config = dict(
    hidden_size=256,
    vocab_size=1316,
    norm_eps=1e-05,
    qk_norm=False,
    attn_scale=0.125,
    tie_word_embeddings=True,
    lr_mult_down=2.0,
    warmup_steps=200,
    decay_shape='linear',
    final_lr_fraction=0.0,
    max_seq_len=128,
    doc_mask=True,
)
Each number is 500 + 25 x the weight over its row's rms, rounded and kept within 0 to 999. Layers, rows and columns count from 0. Numbers have three digits each. The size before them is the row's rms in percent of the matrix's.

# layer 8 attention output (transposed), 256x256, rms 0.115, rows 191, columns 0-127
112:516513493527489442517432464511498552541518521489504511541514485527494513467509513501469475459494489506490534482514533461481452466481493492486437478538483539496497541495462514467459514520476453492526534500520516491490503509534472513439520506543516520525504503525499490496484466510512510491486487495536521475506487534512478495491512517511528529492508494548511524491530487515491508483460
# layer 8 attention query, 256x256, rms 0.0854, rows 192-245, columns 0-127
080:554482518494508437503526473506554510509487512483533469510487468501493510473541519518493526520547529504502522521496479497490498497489494492503505487497518487455502481431429491538520481514490528462507502514497483514530506511511498535491488512509479512474484509494531486487501512476510523491474460510476469495495494437524527467462532479492507507460526517514531479525444506523530480530537
075:459530488525505497480470475478524496479477498477522514518517509443484518497579447518461499515514525511473509512491464465513516496562516486502494488485482525527489502489501509508507443492456514507497489458479481495487486438502492477481511519492484520452519472492507521500507487481542485464497494518481514522500471512461472505497483515510490522461532497475535493515509498475539466539503
081:502482461470476485539549527447538518491501507501490459491471503497502539523490497500463486490491533502482450524510538550472493522506516503461521501505525480488512509474497543482526491512479505544482511508507473477506503453515518508517522474529524501505540474512484500524517491440465515490560511505508473548511504503483523494505496502502500527510441499464500509477548504532513494516523
080:542519496511526535504482541504559457482502478469439505485498497469533510451512499482540521488529499483479512518553482522498493462480495481536497477485453529536493500527556501540522485503531491476479483476481487491489519520500503489510519529520480496483481472473518462503513459479511493510514491515511508505504491496487459494497537473509507516494477522487534513525472495508511492452490
082:502483472439499481520488480484503481490513522465507539479467485522533528469495475502501500553453509492507529503524512503497502504493531542495534543497520470530502470513471524484504499484485510487465511484515500508467470468573506475500576520523494498548477448523474500513481499458493453522465507530533448498477485467520468468488530483498529505508465456531485509494511504492524502493502
081:488494523486498519488516493557512463480454484522517516506511504498494479505459469500525466501501518478472511504492458542547486544509516491495494469461558467515497458488493488440461456454489523488465464464523445520533477479481502469544489531481506521456505482513476503544463485498486513495499490510475523518473475528531546517474510492474494452529467485515517493442500513496461471520521
077:519455489498541505472508494541535535504523517507529511573516477529481484462536508524496519469479484548535502475471513463473538507478429517509482511532440505497529517511510468496513496497504496534499535482516545488479471509538544532491446492474508497475501505494500480491502491469499493512470527499490525553528505496499516516485508484489505489499537519489510493526488479486509544514490
083:484492541515459510469442514501461496505464493496515490467520506482526494526485467501531519479513513458533487461503535475492529485495509449525479487452518547481472535484537522547510513491475515517465547464508483471509495503463479486505494514527506476512480500500504484514529465492511493482498501542516504466504507527505501535498504515469462511511516518530480530490521445540487520467539
078:496471447502484481481495464498506507497532552492529488492498461524515509539549447507499524483482531491471481489475511514527488543515450472498487515476548509484493505503476497484512489527497488436498467491476504468479519507483527523487469476448535517476505523505494521501496506495499501491458483482496515554493516519497553449485508514512500467494497511447472532550508500472512494492501
081:481464510486517507533521522530516502503521542548503500523502502521451517471505496469479486533488438522466492497497579502430551480494461519457470495472511499488507503511527507479492523473520493531518499531467481498468497535507534472488491495490526459495506505479502561477537474472483504547493502476503524520524493490499519498541484487525511507477545519490559505505535509492478502470497
089:495546469491485463470541493468474524496434472533531492459530546491535528531500499466497514492463519483460540477496511492554494495490553479482515518461571519533522521520481505497485497512514491505552465493478503488510484505489428526499486518519486471509498523515484452499446524529507538505477472485515474484534517513458488542495518503476514496513467490508503486493511519525538474531525
082:479507521455502477479482469521499528498503510443482458517481517494519503514479514515481542493515483507517516536497490499527533515492526460480481523515463508522533491509508475487495486494518524530496458464493537473479481546490478487521488487516568445487508556539533445527434523540463461495474511546479473556484522477463502476522537465482469501527516502523527477510488493516492498503521
078:511512517491457475501500452482490434490454436483503504470469467506477488489511534503512494524486489492471496544497499537516547507536497465496495530492469450482493507485491550503496509528513499508459495491495498486496479488515501513476526494461515529502472492511549491514502531506506525454456503521508540548521480505474507460460524496496487528526460497534513507491470517507473507508478
080:493487448468545519498475487499524519506485544517468517514462506508493536458531488515472468526466485523438480527507511474514463495511543491500503502541483516502508490495493457474508516499496513493439539544446481497481485554512460495523483476502521504447537505509518516481500485456487554527505511511493526513455487498496463497501506503490472502490494514491507500487540501499527515478509
085:575477490480548472486532539487515474519473487507446475485544496521542481482521511473515495430512505526474541517448526485532496506499518453521519507523517529525491515503505490494502478457500511482504461488534514492518471478513503488498520522515505496493545500468507484493521496521497564470513510466504476479509519523488495523448473515483526529505509490578482489486520508539509497530461
079:545512486499518478475524487515485523518454510505507520497529499500529503473554542495455474531481522504496531493459475496505487538500509476467492458480512464490469469500488500487467498523513490524526464475490515490521513471515483448493472473483520467508496500525453426504469473503533504482513486482534518458500487499505529540466470547496508531511480534509536478476466521525501477520474
091:583496508495518482496522519504518497536473501514480508487532489487480483551492496494491448518530500486466487507477463534539492492515491483510492518480529486472455487493487480492481480497490514552526439490500493479540508496491450486515514557524535490495536555573470461488495438538495498463488492471502498488506492485464507521482450544475496472536494507512545480514443518473460460492547
077:491496492486494495505520513495489541464471496507460492479500523592467488492539502470525498566455542463523454470479495475519474521504476473522464488479512501515509465462517469530512516538470453499527522486516559505491550469475497491507504489551505475508504473499512520450525469527499454514511474514506499472487517456441517497506501480515458479535539490539471527457504480509527505493483
081:519526499521528531483517497530482474466507502482492543470509498521515456479492510530495485516452531507547490526548449493477514513491482473502495524493513484528486529543490502546444492530498508464526477502471511516523489514486491489513492479460467457526477531513522538503518497462496479505497446472539491469469501472513509460486516505481544476510508511513523532534520492481531456473505
078:500505483503501441563521522496475464440516528531485483466518503490494505478482469477503466462505499521457487512495544487506479484465512490542525503441492494502530513482469538542565504504521508503504504493515468499540526495556483490498488540484491511521507489464521502520518468491478563511553527507482500519508503565502492550490514509469464507515504509502531539494533509506480489490522
083:516483511488495498504503523496430496520512470500471532497524528514502501494471524500538468516461488477522509484498495490508493505480489466497458520481538505477462506477509516535498469512512501536532516448490489475540438488530507504504486519503510503496540540534527457465486470462539475490459498486536511479478534511442509529449515501492484489535496537528514487490521494505484498550498
079:540493509493491497540488502473456478505487462510474484509528502517498519494459479473472478474456450487487538461483493484482481512482487493529500464529519532529520504510479455474483526557530547520536513473489540526505474500468497489538507521477468509488527484488504495493503475497489493435515565512490535516477489511497466513482494550493495512467532500468509525509527520511446551496492
075:477485512494470497479474518497448500461523492526459512506521501476507520523497500517460461542543440464487527539480539507504513459451516455475510458477509520484495504490453496525480482467497513527506533486531507484539500487518470490492502538526528530529463504489483484528502476517469535504478497497517513533511511499528511562459467485488487492539474524524504482501481524525484466494500
083:498452490505470532512516454490484513516491529505499490527455488509472486523507472520498485523496443486504505521520493511506508531547457504532493507498517529494519485487514502473536497503498478510512494507505529454411515522480524475492470465487497550543495462474522542507487529509498510542527509500490489489495520481516513514511534514535538488454483481493485534468474466508488540485505
077:480487529458490492492448470490516469442506521523533455514445501495474532489494494533549526527517449515538461475545495553456527518499438461497489512482542509518524557469488547507539496465509502512553513502526568508497500489462479478528505513521526501473481504516509486485525493527481455526499517498464480501546476511499492485512526495472488484544538507516482556526501481492496494486488
081:479482484518480536517479481513481498484495549519495476508481515496475495532494490494496537504493491501537509511498509480476498473495492477506468485498507508524511502515520534459481510550463507461503528514501519476463497505449556491505494491477539513474497506490515523522545509501474497505477522518509489505502487501489491484549526472466500508475520540495502489537463515491458489460505
078:527504488534496546531511460472497500494516519504498496493450494498465463505477475475500525475530456498541506468523512506501532466459432497495488489524503492478523481477516511478478511557484499517539477511516559462524520539485533505527492472488519494547515488475497447507486536553491500542528500502446505501546521479486549493499492487494537481454483548453502470470499521498495525483511
084:478525526489500506463476545524481449497482444487477491484529512499493541536472511510476492535501507481521514480499440521532505494482472494472569442465526467482495500500487470507526501483516501527517468462474468530548487512502505471465507548513526511538489494478501464466510503477480476500454523518551463475505517494505474545494547513504501454521490543540516486498514487525492489484524
070:495552458511514530482482533505491499486522499449495506511530506449501485513505473524514482486516512537520510486464453495503523508482514516484470492558438504503478507492512537520495502505500504545491512467524491477529513457480522488473505486492501511539505465482463486521476482504540513528521520527512514458516478501446484544483495486472570479498503514500489491532481452466526545513493
076:538523476466496513508472491533516502539523536513525483492492512519470515490454466507509475497548493473517457479484529507507502557507490485464523517498480493464473519512522510511499538495499522507521510488470509463482513528462540497524495487453570510472483502493486489470478483458481458487491496451526489563501459504531468479517503508492526474511492509470482520514510493513444502495466
075:499523494488463487521503475484526490490484536519477545475432488533453529529494521496504497488477530520467503485512473534484447473491502475516499482479567491516505486497471513478506508490475511462513522499488476538493480523481489481523512521534496492516508490532514521492533451476493471494536519484452474468448518483541512514445539501563491500495485478521513550475497532499461477489489
079:521503517479547482482513504479480508514486484453494498517514478515490464472496482456506511451501514514521465543504508507536491521455537505512490495551451492567496506556509513461493475509505525513530453491510492498515517538543544473438503481477482511503495452535512485539495508498506509507507477535502483498530522490471480528482515499499521513546486459505541495525520502460492513526457
079:522525507479530486496476501523505510501442478483517529495483495494532494458521485484504474511472496507534509517509535475479500517528479517541458529524498549508519509507459505542492506537511574494480528525492528518492455500556529534494501557509521466479527547525503538528481500525536479508511524503445508506466501510442494450514525451460501508460498486470479535504504495505499487513495
083:499506516506523503526515520487511520482500482522462498531495541493520524468490510494464512499522484506489498549519561468507511530516519502470518495516509494556504512465508457503482499503480471531490517504502506497489456549529502519528495501466452460515462502478498496541520497483519545515495500521490513485479501492507488520522513490553506509464490499438527447449517494515463505544470
074:473510499500530471498506506497469538521472543470523538459542504503501541487513475486567523458465527504493462475458523507480530516527516513507462515489547490531494471528508512490476516504508490543499506489524451567476477435489494531490466541504490490484471539538484503479473433478537501516526514505506510483473479466460492478507484494479500494570542462532493476500529466530496503521535
072:503483554501557495551512544500523496510505473521557515502496501529491532465470503462551570496507509468495522524513465510459546495530502526496502465466484469507490469496463496501473491469508494522559495514526507504509527534497484499519514508479488494500510499546482505515508496533503491514479517506486501446499514544465521474511513505486515505518490536507482467451447526466489488492528
076:545503478478477520506512481475532536519505483489531509481473477463483492491515507477518464516556538488515488527524480498559496517505474503469537491525500511507492494512472504507452492479499513482492470503493497499507526526474481519482517525497532476546513480504497470540509547481512542439480481498463459539507504488537518520479486518477496512518505536509486454538455523474500465457505
088:565498482484512446475521522485489487515493459515474518512528483533486483543490532457497473546525501515474503527468504528496497502499503493484521468502466478499509473441494492490498453494504512510508451500504516503527463474506523489472509519501510501476489493525463472544448490542506492461506459525498549474526505490488496504491465497473476517520470517472482496468426523517490479543488
076:478515531497498447487486468497516537490541536551541487518529469473479522512483502491496487511487494545437461435481522486516503531511478539495466511530550511494496494503481501526520535540526458546507540511533506513496499514513508505486516473513511493503491523522422511505483494488468529538493505497486514484501485499502476518524426503505481530515546466530513501522524449468488496550499
077:532504480490497489517495475471523524518515522495521542513478514494522455509469489515471479490511520511506526525513466486498496501506553464521534528502516480487510457452551480497508462533515559483519498506550473492524490420508454463487512511495548554527537438521448491507465490532505532446493520513488496499504460504491507525460509509472476498514453492509542470499463543485490469498502
087:490516528509511506485509505458500534524509508505499515512498475459496504556502511468494466503462508484506466553476473537512500485513512519480504528477532499509503517513544547494482496497487468543482467445500485491517483450488490484481486546527518464486527473566466477518457508504482549475480486513519503474468494520491499509479447551509514502540519504527512482458517504496479466467482
075:469527513510502475524495528483479472543554481536523468537519487534541479534484540493496457540470489479502533518495482458529471475477479540535509508490524487445532504524518514470530469504524530507509498483505491481490510507515476522507500504523495497501489506486513488495472474490481451454457510464488514491482491485506482476496446500496504521478497480497547502470510549478522508464539
082:554486507525494478497487493498457492526435469495480475487504488481537475499500522491518469489504446507494505474500499548524524495509444533522508517447534471469530482477487499467479452511569489523490448521517492516510499450491459499545514524534490497534549458495507509525516517462508526465519507501526470492485540476517488490466475525490484504514480454485511491487480522513509506491531
075:483473498487522488498501531513567482478508480527501447549520509488511530466467540496527520524586486506502510490521498465512492504466473522485514471516507523480483506456540497492546436458504514489554470480576457482509508505476498491498478527541486557451508481460490489461498510493495516528516491468521516519569462501500497477491471495472524518522511530480514500494476494511508538497493
079:425470484498538519545483521499521498524538537541514491482510493486485523502468500473521424534517492462515552499502522488475474484521487552501520453518514516471521466487456468497490510530517493529483508547480477515495467495462521482460513502516523531475498535507527522515536468502464474535476535497494494501486495501517484496533440520507459489471515543492503483510517539464519494465525
078:472528498526486535507460476468485538497486518485538512472480508540523510531537484537487527529421497488503454525495471473521499456544475492529506474484481515518552467487538520474478527494500518487461511515476545465506497528496515509563525490518481452529482487494475480528496488542501470527470500492496478486456468481510531462487549493531466521523487499516508516487506518512511543476529
085:480516524500514501502497527507479503507504508528499546501508528483477486507478481479504513497449481501510504488479487489508454484504527499508512530504459545511478538520534504491465479477474507494484510466493501522530487479517474513501498514516512465501513510571518481492500504496526536473505509525505506473489503552494496499447517500479495503499517488549517471493509478486467489478504
084:497487475505529526459507509503487482506491482532510479490526491471486454546510484537481523521506496513492506489457504523512495486509477464490513502501528479523494536457477496493457498468486513513491466448477506503548459480486504469524545496522499479498541557532488510562497474506481470476480490487484476492539526503497488538432530457496486493488500501484531483506507476503504498490520
085:491527482489527517537522486491453491519467470538494488455504513494498511462520492497482476492514545496554476516473491489490459532497478477485489481479509487477506486467488524479467505489480504511551512495500495495552480456500507487522497500557518523507479496547492470538490500517491518520543497512513503483487508524505477485456484506511502489473472507495552494500515504498470447529475
084:497486492529476486498517470541459538473498516515549497525528509503487447506483508491503530485485448519521495503460496510521502502530507493447452506507476507471524473475502506495493464504503555501492502486461479488490487478502558506518511464515557470512489491518474446542457536477494464495475511524463545499480515487494519472551540495467470475537473506471483490479496499527509519554525
078:499504536508507480476470525546443475464442456476502478511513500503548555530503544473510505498470484481526519489496467538501515478517499511454480516475551493510470477540499500534484524496534536506505502511511493475522461489521511512477518516490542492511486467497533454520467429496535527493453528492497522481505516510516529506521463475476456495528488449475514500489530512542500494515516
083:576502536529479491500502491482488472505489489465528488491484543492472480487525509467503493475486476498496480489459540523498512513500515493500524516521479450537492531490491488493475476508470461519499445507526499494489489470484536484543494517482479489489538479497510471499468443521506478509535523513521541436492489557505509541464446521498500548509504503491489513455516510529480497557512
090:496486483526460525486486477514532495497510524434473504530479491517494497502496513518535504508486506514521512486486489489493517523526515520526472478540456493510510513507495507514530529521473497505443480513459512483455495519523542538495477464482525513458464535502530542503507472467500452507461514539465501557476515506501498473537520461547496462498521494497477504518478487462498519479503
085:476508462485463506498505524491512470436503492488493471484502488502503519455534524571513500493489504477529502490508515474473527514517474529488500516487562495524522529515491469453515522474522523506533483506527512451479523489484520518525504475516479477504497492454536538515536440438503472546519490490499501493523487493524489499500494525491518517491523459436491526532534520468518562507514
# layer 8 attention key, 256x256, rms 0.0856, rows 192-245, columns 0-127
080:500512493510497493525504525484562467518513536475502534496446506490511507517517451508498460511477533490509502484483471487517469451544486456504408516447513500543488521476449461492453533511519531527482533520520512520522488490486428509533508469501516497480492519524483501506501520516494495483524513532502511521485523537534525458457514504499475504468482514458500495510516504514447549508522
084:506498487522536468504525438534511493471521481509529491500465484500498474493534499532469487514493514545486480474511507464488487493535503507542503479488476500501489531502494533478445504508522504548494516497577512464533503507450468521550502526498505466545448554491526510514511474496496512494500498540486519518455493502493518518506510495540510472528516518528487472438512463500492517530522
082:493484485508476468510527526448491501504562470498544518519513517509513516515489494486466491473539486520501491465551486511486495528500504500507492505486483487512497546506517504469477451530487485537520545473511504491551518436503488499510551489536465465498489469501478490564511503485472501477512511534484473492498513547505501523510489465532474510492500529546501517526497492445499514530519
082:513516511517558495490492493514499526499520497511522495490488473494526452476501478511507483491515508491470523521528484500514496514464512521509468504486511459446487490494491495486484485499505512466482526479485491515492480488519543524506491512516549471538519529490475531504527507539518506516486499476502490458482528521494531472470457508444519473511547459516486486521460512445492496502451
088:533462555481514483515466492476511513489520479494530546482514548515545527515492529501493496476501455502467509477524487515499492536492488516513497530493504485499493553487493489491465478484521500524435503498460524449525435481524513455521549528503502471475485476489484501485485519530485469464529507480533488509522519511507461480521471517460473517487467495502517474440502518470457545502525
088:512481531495454486511501507474535489504526470485498466493444544531461456491512551439491481557483495480509494505496479534510521480543485489548503481531513505517482517497533523507502506498452512496517539483503487521506468501500523452494510487478510473506472489506496456510452463486503489519524494514523539493523517488497505522488491496526521489504451456511525510476490512522482516466489
081:491499509489505497514516520524518506520471509455487498532483475490484541487538517522521488475486530554452512498507465478490487492524481505503448509489543496541520473494469479502584459510530521477543498480535515456496481518495502499505479481468490495492516523535559479512461475477468511488477490539491496541543476504489509480460485500525481486449521490467509504512547504497522503479476
087:462497483448467521456451494526459517515499504516506512508536479479486542541482471485540545491474456465525478510477540451525481460498530499512483492484532487525477503512528521538475498499468508483476488517519498501483531486489490524506493533473563511428494488519510519500518451518502532475551510473476516508509469519548534524544512461443546535517505532509514476484507508513467432494514
078:495502512520529470478485502515523497480524548484501526500494466522434537442490469508496541496492485506503466482506491492480486460507445500475473517507503497533495528515536466515501489522510478521551498514534501505461533487463541515507498516519543500515476490517513570496490520535515511515522474516474557449441533479513462478546516473521525509483488474485522518451538514499496520489518
085:525527476516513487522498507522486465500526488491506506505487510487456514521483506520498483553487500505507482505469518509515487499508437541487488548513514483531509454468496527481510524513435453521512471498539483476550540516495551497478498484488492528476514449486495477510480502450460472516500538463479479496497475523520510558521473500513519522474506509548543529529510496504517495535527
085:470501497510515526467499489503497507471478478489496491488490488560465447522491509503496539517468505487517557485484483525499514503469524460544555477504449516503498517522531499539468545517490489517505495514504506499471528480485506516436477486515510485525514505512459526523504520536527486537502517494499506550490517447477512474497530549482493494535455515503495528501505479522508485512508
080:497463550493541498496516492458525498552480538453507482467497558507502456498501497519516508481532489496497496462504446468522533492502527483491451539500526453554511500536505529495508487487491525494459529464509527481542520518520496480495483455470462514535516491521480536542520487503455432480466467464548527487512507464483507485495520530513501485517499485505498510500499481531489493498517
089:504477537525501485470511470462493496506503476500444509460473517465476499498545526529529478499511493492485494501477489527522490490499480480522532474531460528485481524500482495512483567520435523493493460465488480510533505486491492507509514514467484491497461459518484483502550548526494497498519511496524528476542473531484511505472540498495482461521519514494484475560500473483544502496499
085:535436478520489510536517496496522492482493493488526520517543506534480440468482499525480455500517504541466527494479489531505513490482474500475531470507544517453494483457505436494486445479475528516513499465487455517568509467523493457450502478494527459461544525493511505497484557540497528499527486509464512520513494528501479489509500490493542496466506519483528536488529479494484501538517
082:518471484496511543475484516512463502504499562491523537517518484488523484474512528519464494506452476550477483512488492456541479507505499540505456509494482497501517536508524492492535478488505506477465485496519500504482492527519517564521490536490474462479490499535499524552473519543506501536491463516496513521496520515529509518471514473526525467461539480495494536466497475480506459488475
080:498494503530477553535499495502475497489514527488439494519497511525472448520476535552480507486455528492494520524502461494511530509525465468526512481494450531468548528545489467511510517490513517495535501560469527484492513520483510500514519486464473488499478523499459493483490483493529486519483493501531532477444521460470529535477503488520450504498461500502529496539489495502488491481496
083:507493479488512540549457531523514448528472484488453493480474470490469490488528518508476495542490502500495494501503473499510514473498508522455462508537537509527527489494542498462524532519501487465495538513510506506492514468473502487522475451488526490549525481520451495545503527525479483508460525474505510495483547519422465489463481510506504520466489487523517501541473479509491471509475
078:532487471511521537491474524503470470517495542448454512482529505529562521511511497503484508495493559577498520490534507452528498516513511520497472470542485475516481520499515542461513501461514520463489492496513488501512493512466512490507477524494542491515480500543470520493479514479510464541516474498476487513484519519499505508485529521516504482501478510561504460464496490471489527489507
084:489534531492456509513510485528472486502498470557474479534525513473491476505531460495516506497458500485477474470491497496544468533510491475498513449502492513510462498469511506457469506447508480456529473521458474492501519479550495487486468474492514507489461527497470494506496521466502500507507517493493479435464521499494477507514511505465547481527466495502502499496490491531483510505482
081:505534481483456466476501482461512504473517444546489494485496489485507519463502525493506487500549523467541513480504480537497464469457524527544505503501514480476484539514484485526513489500533485555472504492508505473489443510467518518459478539484553486512509511515515536505466462506507544524512504501532510528505506539551548499497414493497444510513504467516516482528496506488513494500466
080:473488527485524516486505517493496505498498492484482510428514502524489489540563517533558497433509526492498467527517491479537471550518512498521472492552520501506486496508487515493475478512495536476491509472487507502469520466514482493511517514461529499470487482566523524461532509536519502512536466503494460502487523536479489524536520489524458513490494488537513481527509480491482510485467
081:502528526485504488452497510513536483499514505479467434494496507508528540521525498534477537477528502489459490509517511467460491489500552550525488498481519487435523507501525469549493505530548521519462552483528526542484478484484525476517499531491460477509461492511551527493529465531494492508492527503511452462475487526504481475504473510578456514476549456507488495511521465488553495480491
080:503521504498469540491467510504515483513532436505508470460505475519521501522463515494525481493492491473533474504505476520492493530508504485496477545543492499526491546515480475527514517494535514507490512501452525467504477507527481472527532537505507535481562530504517493532518519528461519496514519462536546499501559496496508497431499490471465521483528494508485509515472497493518531479487
083:471474498509522473503505459556536519470493493484515521466483520519509547506511515534519537494535479492493454493521545496446525530520497495521520524541494479475518540493525504503504469489502484491469464459524516509468485497474526477574526507500535479492524478511510526473445530471478478497504474502506536522514491465495504558529497516543492486490501483469525505453514531504509536461494
080:500485490506547477514476488455495532479503474525525539481523511449498518501489475513540491491504443497505484452494501501483499494517515497531484506511539519541494495506462482510488518487499476505489529489479574524499469541507530500514504477492545555492506468505509516525526475489444504472529501482530462501505497488544516519489526500487500561458512510476559524501504486517509499459498
078:486505524527556497496493470498516495522523513456476509491490542490475503471499483517508465507500494548508515565493491500463522523554508506500475480546499546517515498501496521510476502542479512454476481489500521494486534445492538509483499493523476469507470481510521487519461475486494518504499471470507493492503497499500504518488544517508510491482514461542525482472485513498549490522539
080:459533487525532536492508521468510453489463520493479488487505491553528512461517486502502494511514494514523461509504487476480513513522480462542460522522469505535529498483493534524510487537538494516484513441449567498466504509514516493558479485487522472549508501535484512530496514470499446482463498484508483502511515468467517471482490535507466517490570476555523540508493486472528493473521
084:467542466505490479493471500491519468526495425542514476532522515498530477513496506465502488448471502490513529480524485561499455508464504483520514531512494496462494484502495517506491534498503521468518511443492480510475516470505547508487529518477492463522517516465433493496517482529507522519501478500548509513503498491486485476501467501475480546522472469530500474491486556512508515473493
081:488566479483522512492511523525465494483496495478503513507493502548512519486506529507494486507518487492501480496520476472487482495510509499486448518478473508506551518546523506499493507543610465493486538505478565458493486505479495489529517548489501470522522547488507528510540490486453490484488510533537482490466541493526529518500475495510443549501533511485432511465507461493498506509472
076:493469483509537482503520513491480510521486519472483492516510504496465490460513503480527511489524488491472550494482534487508490526498455486498534473504523507441502511529534506530537441514490526483562499486504481480457535536506520503488479471518503527519499504507465511532504522442532488468483449486510521440453525497473468506504496436479514469451492512513509503517532479502478477488513
079:478481481519508492545485519476495498495502457486461500496446520517479516501560496473452492550473506502515512509500500547484527512519525486472493492517515512480491533509495504458476532496496477490483529491488502485426541511491485494484508508490516534479492474519487511525488500486531461485497474517505500506499488500506487502487484490465539537493513480540537498513475550534506554504486
081:551466520497501495508489500512457497518498503518472519505471485474494524481528492476475518494513521533477505520521507500500434516520469531521486533506528521497503483514492459517496492512541528448505523540489473498504507555561522498491490460475445466533495502499497471501502450501499515512486466488495479502521491543517492498487485531509506515514476491447517521504494547497501541492524
085:551494524487488486490509502465535500505457559496504507499503514515497458492505467506505491480515504535467544523494535492521524497510524515494524515493507522519512510497473509499515497513505473538455519524490500492534464505519494507490441493465533472529492486499541487512509552510488492501545541528499463507489496567504496503514524544518475504477463479506486499481516515485503457497479
089:530502524510507512506509521476530509479530475490560520469495525465540497495486472552507514506535515479515471491508495520494513491556530487503494511508490497473520477510485482505458520488485509520488510529544508507527506512560490473528514499498454517502494514517517519494501446508494452486483493523484490507504496472487498465494503512568511476543466509486464522518507492540520553474521
083:502497560491503503499534498488494530500515510505478451517459462441441509485490511498512514485537538471497551487464533490524490504504506505539512485476531498511471424546505477501502491497500523508522506521543503464482495501499506503473509497530514486490513454543509493485494474513485497521518484507478469523494480525499550530506488535461495486535487491535558482490502459509512436479534
086:512519519526531495482475508468506468489510510543516511465516521536543487493511501513471450504487440470542487526534454493497525464524474469458474525481531461540524496457534507498496565482467451510517550497499539457508519503504506474485524477493471480476465464473494499494549517498473472485492527449526469521534479454489497528527506534507522533517493521521479539476472508509477524517512
084:492498495519519519519476558515511496547521520501463501496475501512531486483488481504503488552490545529504490512517491480488485532520484453511507545496492519541475517526547504480508520502517508493473532471457494496513496495524492510525465469477504457501508520540457528504505566476481457477487515457508514480529528465462448481473513493455514459479491488482455538473499505505524580529517
087:580523512475485539506487524498509480513474494476507490481486441517494491530510490470464492549496511500497493533495495509525503462492519493458482523532474547460529516482481476504547504541523531492499496555502486509510484529492490487470545464506491513500490507514490459523529515517487518511475525484481480502523531506473482500432540488546454491475482493482463483537487482506485523501501
081:494503507515509530472491518529473502499464507464514435497524479487485547474496506521522512533498524527501464518489486486471492508495505491485489507475513470494493439538575471542518502503530460529519529501526494506493493509501528443494500483494509493500552501562496502469544460500496492467459535504492466516475528490493492479497514518515442501526505519476547493497523464530505491516500
079:504503525500466496527503486501521547566489464494536509489486493504524488496518481514474454561491501511508502505530515478526514468502528522511508522489508531451540516528522479500511475484510490541466542488504481502474449487438489483520506500492534450487446437538497502528514518513482530490513497537525514503507526479489466532467493463516406533471493480484535487516485506511440494495487
076:492496514512534525471480528500510447490538460504512488523507506484437498485494502507467535506512485503452434517539457498453514489477517526499508504472467511534537515491510487487477481478544453484481510507484534506484513455508504484501567495490517482488494505503481531494547520495464462531472532483474520521494531490523481507491510497469444499531473516509479499503506527538499482509506
080:473554501498453552462477514473505492497484451474521465463497502507511483537520483478513541503473488520483473536521510510484465510475490557484507542509531425516500557497519524501507476494495528570464528494525541499499501500473452490500508498517532511509517492492524526469527475506538489539467516523525484527514516538519471515493487492522465497455532480495467481511491542538454487518503
087:508486459480470510501442499481520502496527513504468477525526504484516529499446554514519538491510501492549546521535499507512495500509517512528512518474503528465467517518505441516533495520489497540432456525470511508522445505511494522504513477482478506525491462494506486495497535520453527503467506527494452493524517456486496500489537518548444545533508494514500524538464498468516483498485
084:466508476533508505519508474506525523519510493488510497494489445473528484499497484456530473471499525531516507510498553499542493516492476519520489482523543483502459482526486531490510453521485521544535538486535510503492485560487495519521511489520558496490513502508492473464505458486499553523503476527484495538506483512484520455434493439499506506421516493513488489484478510501466515491500
080:515500523517525519526485531497504458488469457512554495517513477508529514499509497483550486454507472478531507557494477497470506503512493480444525535497519514503512504454527463509517513457517474536505512466480472552558485451474513425500503471492467524486450467505509483485519509487504558484476507470492506521501501549494488544528466500518504485478532531509514527518500520498467496495534
076:449480520478498525514488452523481545511484539506492487498532529516505539504499473526519503512475468501457533492468443496495537520480495506474495515506527453480517476510491526484535532494492503447480470467494516511513521464486516511465492443493479487509507457517476530487485500490531470524525484472441479467520472508487489514499533555452521484498487505496569509536504492459486504501509
079:521470460476502460477487557531501498468536454522488490476535509487482467473490571461485504502508476454489529519477479501509529441446533505487499490522496527505529475469499512488462496449492517458516486567471490538518496483479526481489496512486497497484516533494522500435528487516553483525504509458490493464483494475502492496506511541452511523499521481490525503494509524506495458540484
084:485513481476479479501478519531496491497479515553541530516478511503469473500558522498495503501469455526534470503477501566474508459510523500475457516517489530506533503474487504506490481494513482486475508487488522568528475475520510517509503513513490526531497490501521512561553539507455519482493533496492505496487516526475444518501539485519542564513498498469498529541495481466496497488501
084:485491502490536496536502513473484486481494532512445553512516521488490502449511543509509514471478512504511499530517505489500516515517471486510515532502464531500538523490487481501497478492551494499500480524501555538535502546530457472551543474512502502504455500498517504515497518528505493517495498489505507485448552528501482500488500466506484463483516472533545496508498496469493493487463
089:481524520491477510479516461480449549500497490493519515445543526501492478495498492476546494520508521505506501519493491493506518499461549517535526496500468524454548502504483535518534448536497495525497475505501482486479512516475502479485514466453497476552477444529524459511498492500495481452492475522476492478511508515475495506462586522522485498462511497537531506532499480470503457518506
081:514517515482474507523469487477517542522538515483517481498541515496501490557461467504553503469495497457484493494488487502541522487485495524448506500488468496466467507550497467515511551476485500499528522540499497528483535502541522497496528502514473453538517453486505459469504476551519501485494505499470468449530499503510506511500521509493466490476491465501466505521484489513485484493497
082:493507469464415538480491516521474508508529557539489465515514454467487481495485514500528513509492473525497494480475518490524517507519534442501468487498500466504494514501500470481547475482484511461516539525526510494515513542489520500535511512526492515520492512547473509502460472459506532497473488486477478524488493498481486525509496519523496491568494551489516513525501442490488489488497
076:492498493502482461504500472450492512498437504485520475496476569515521488509485464514521492501482525514468512521554493484501551495493479486455531464488504458550495468521517545483507479534439511501532507454512439510528515521497510487499466515488485496506509496476543496481486471511500503498499434524550506499459464530478499497504501514496529495487496517550495489491537540502475523524523
080:461498499490466502519461494465509536488509519497523486563467477502513500543479512487566522475519533501502502481463541486521507487524457479551486487527561476505436481501486454458486506523475477517531483527526501485557523532521502544558541457514511488502492493480494462505479506450489500490510499478499455471487480467492513500486489516494518546491497505526545526504482492486491526506522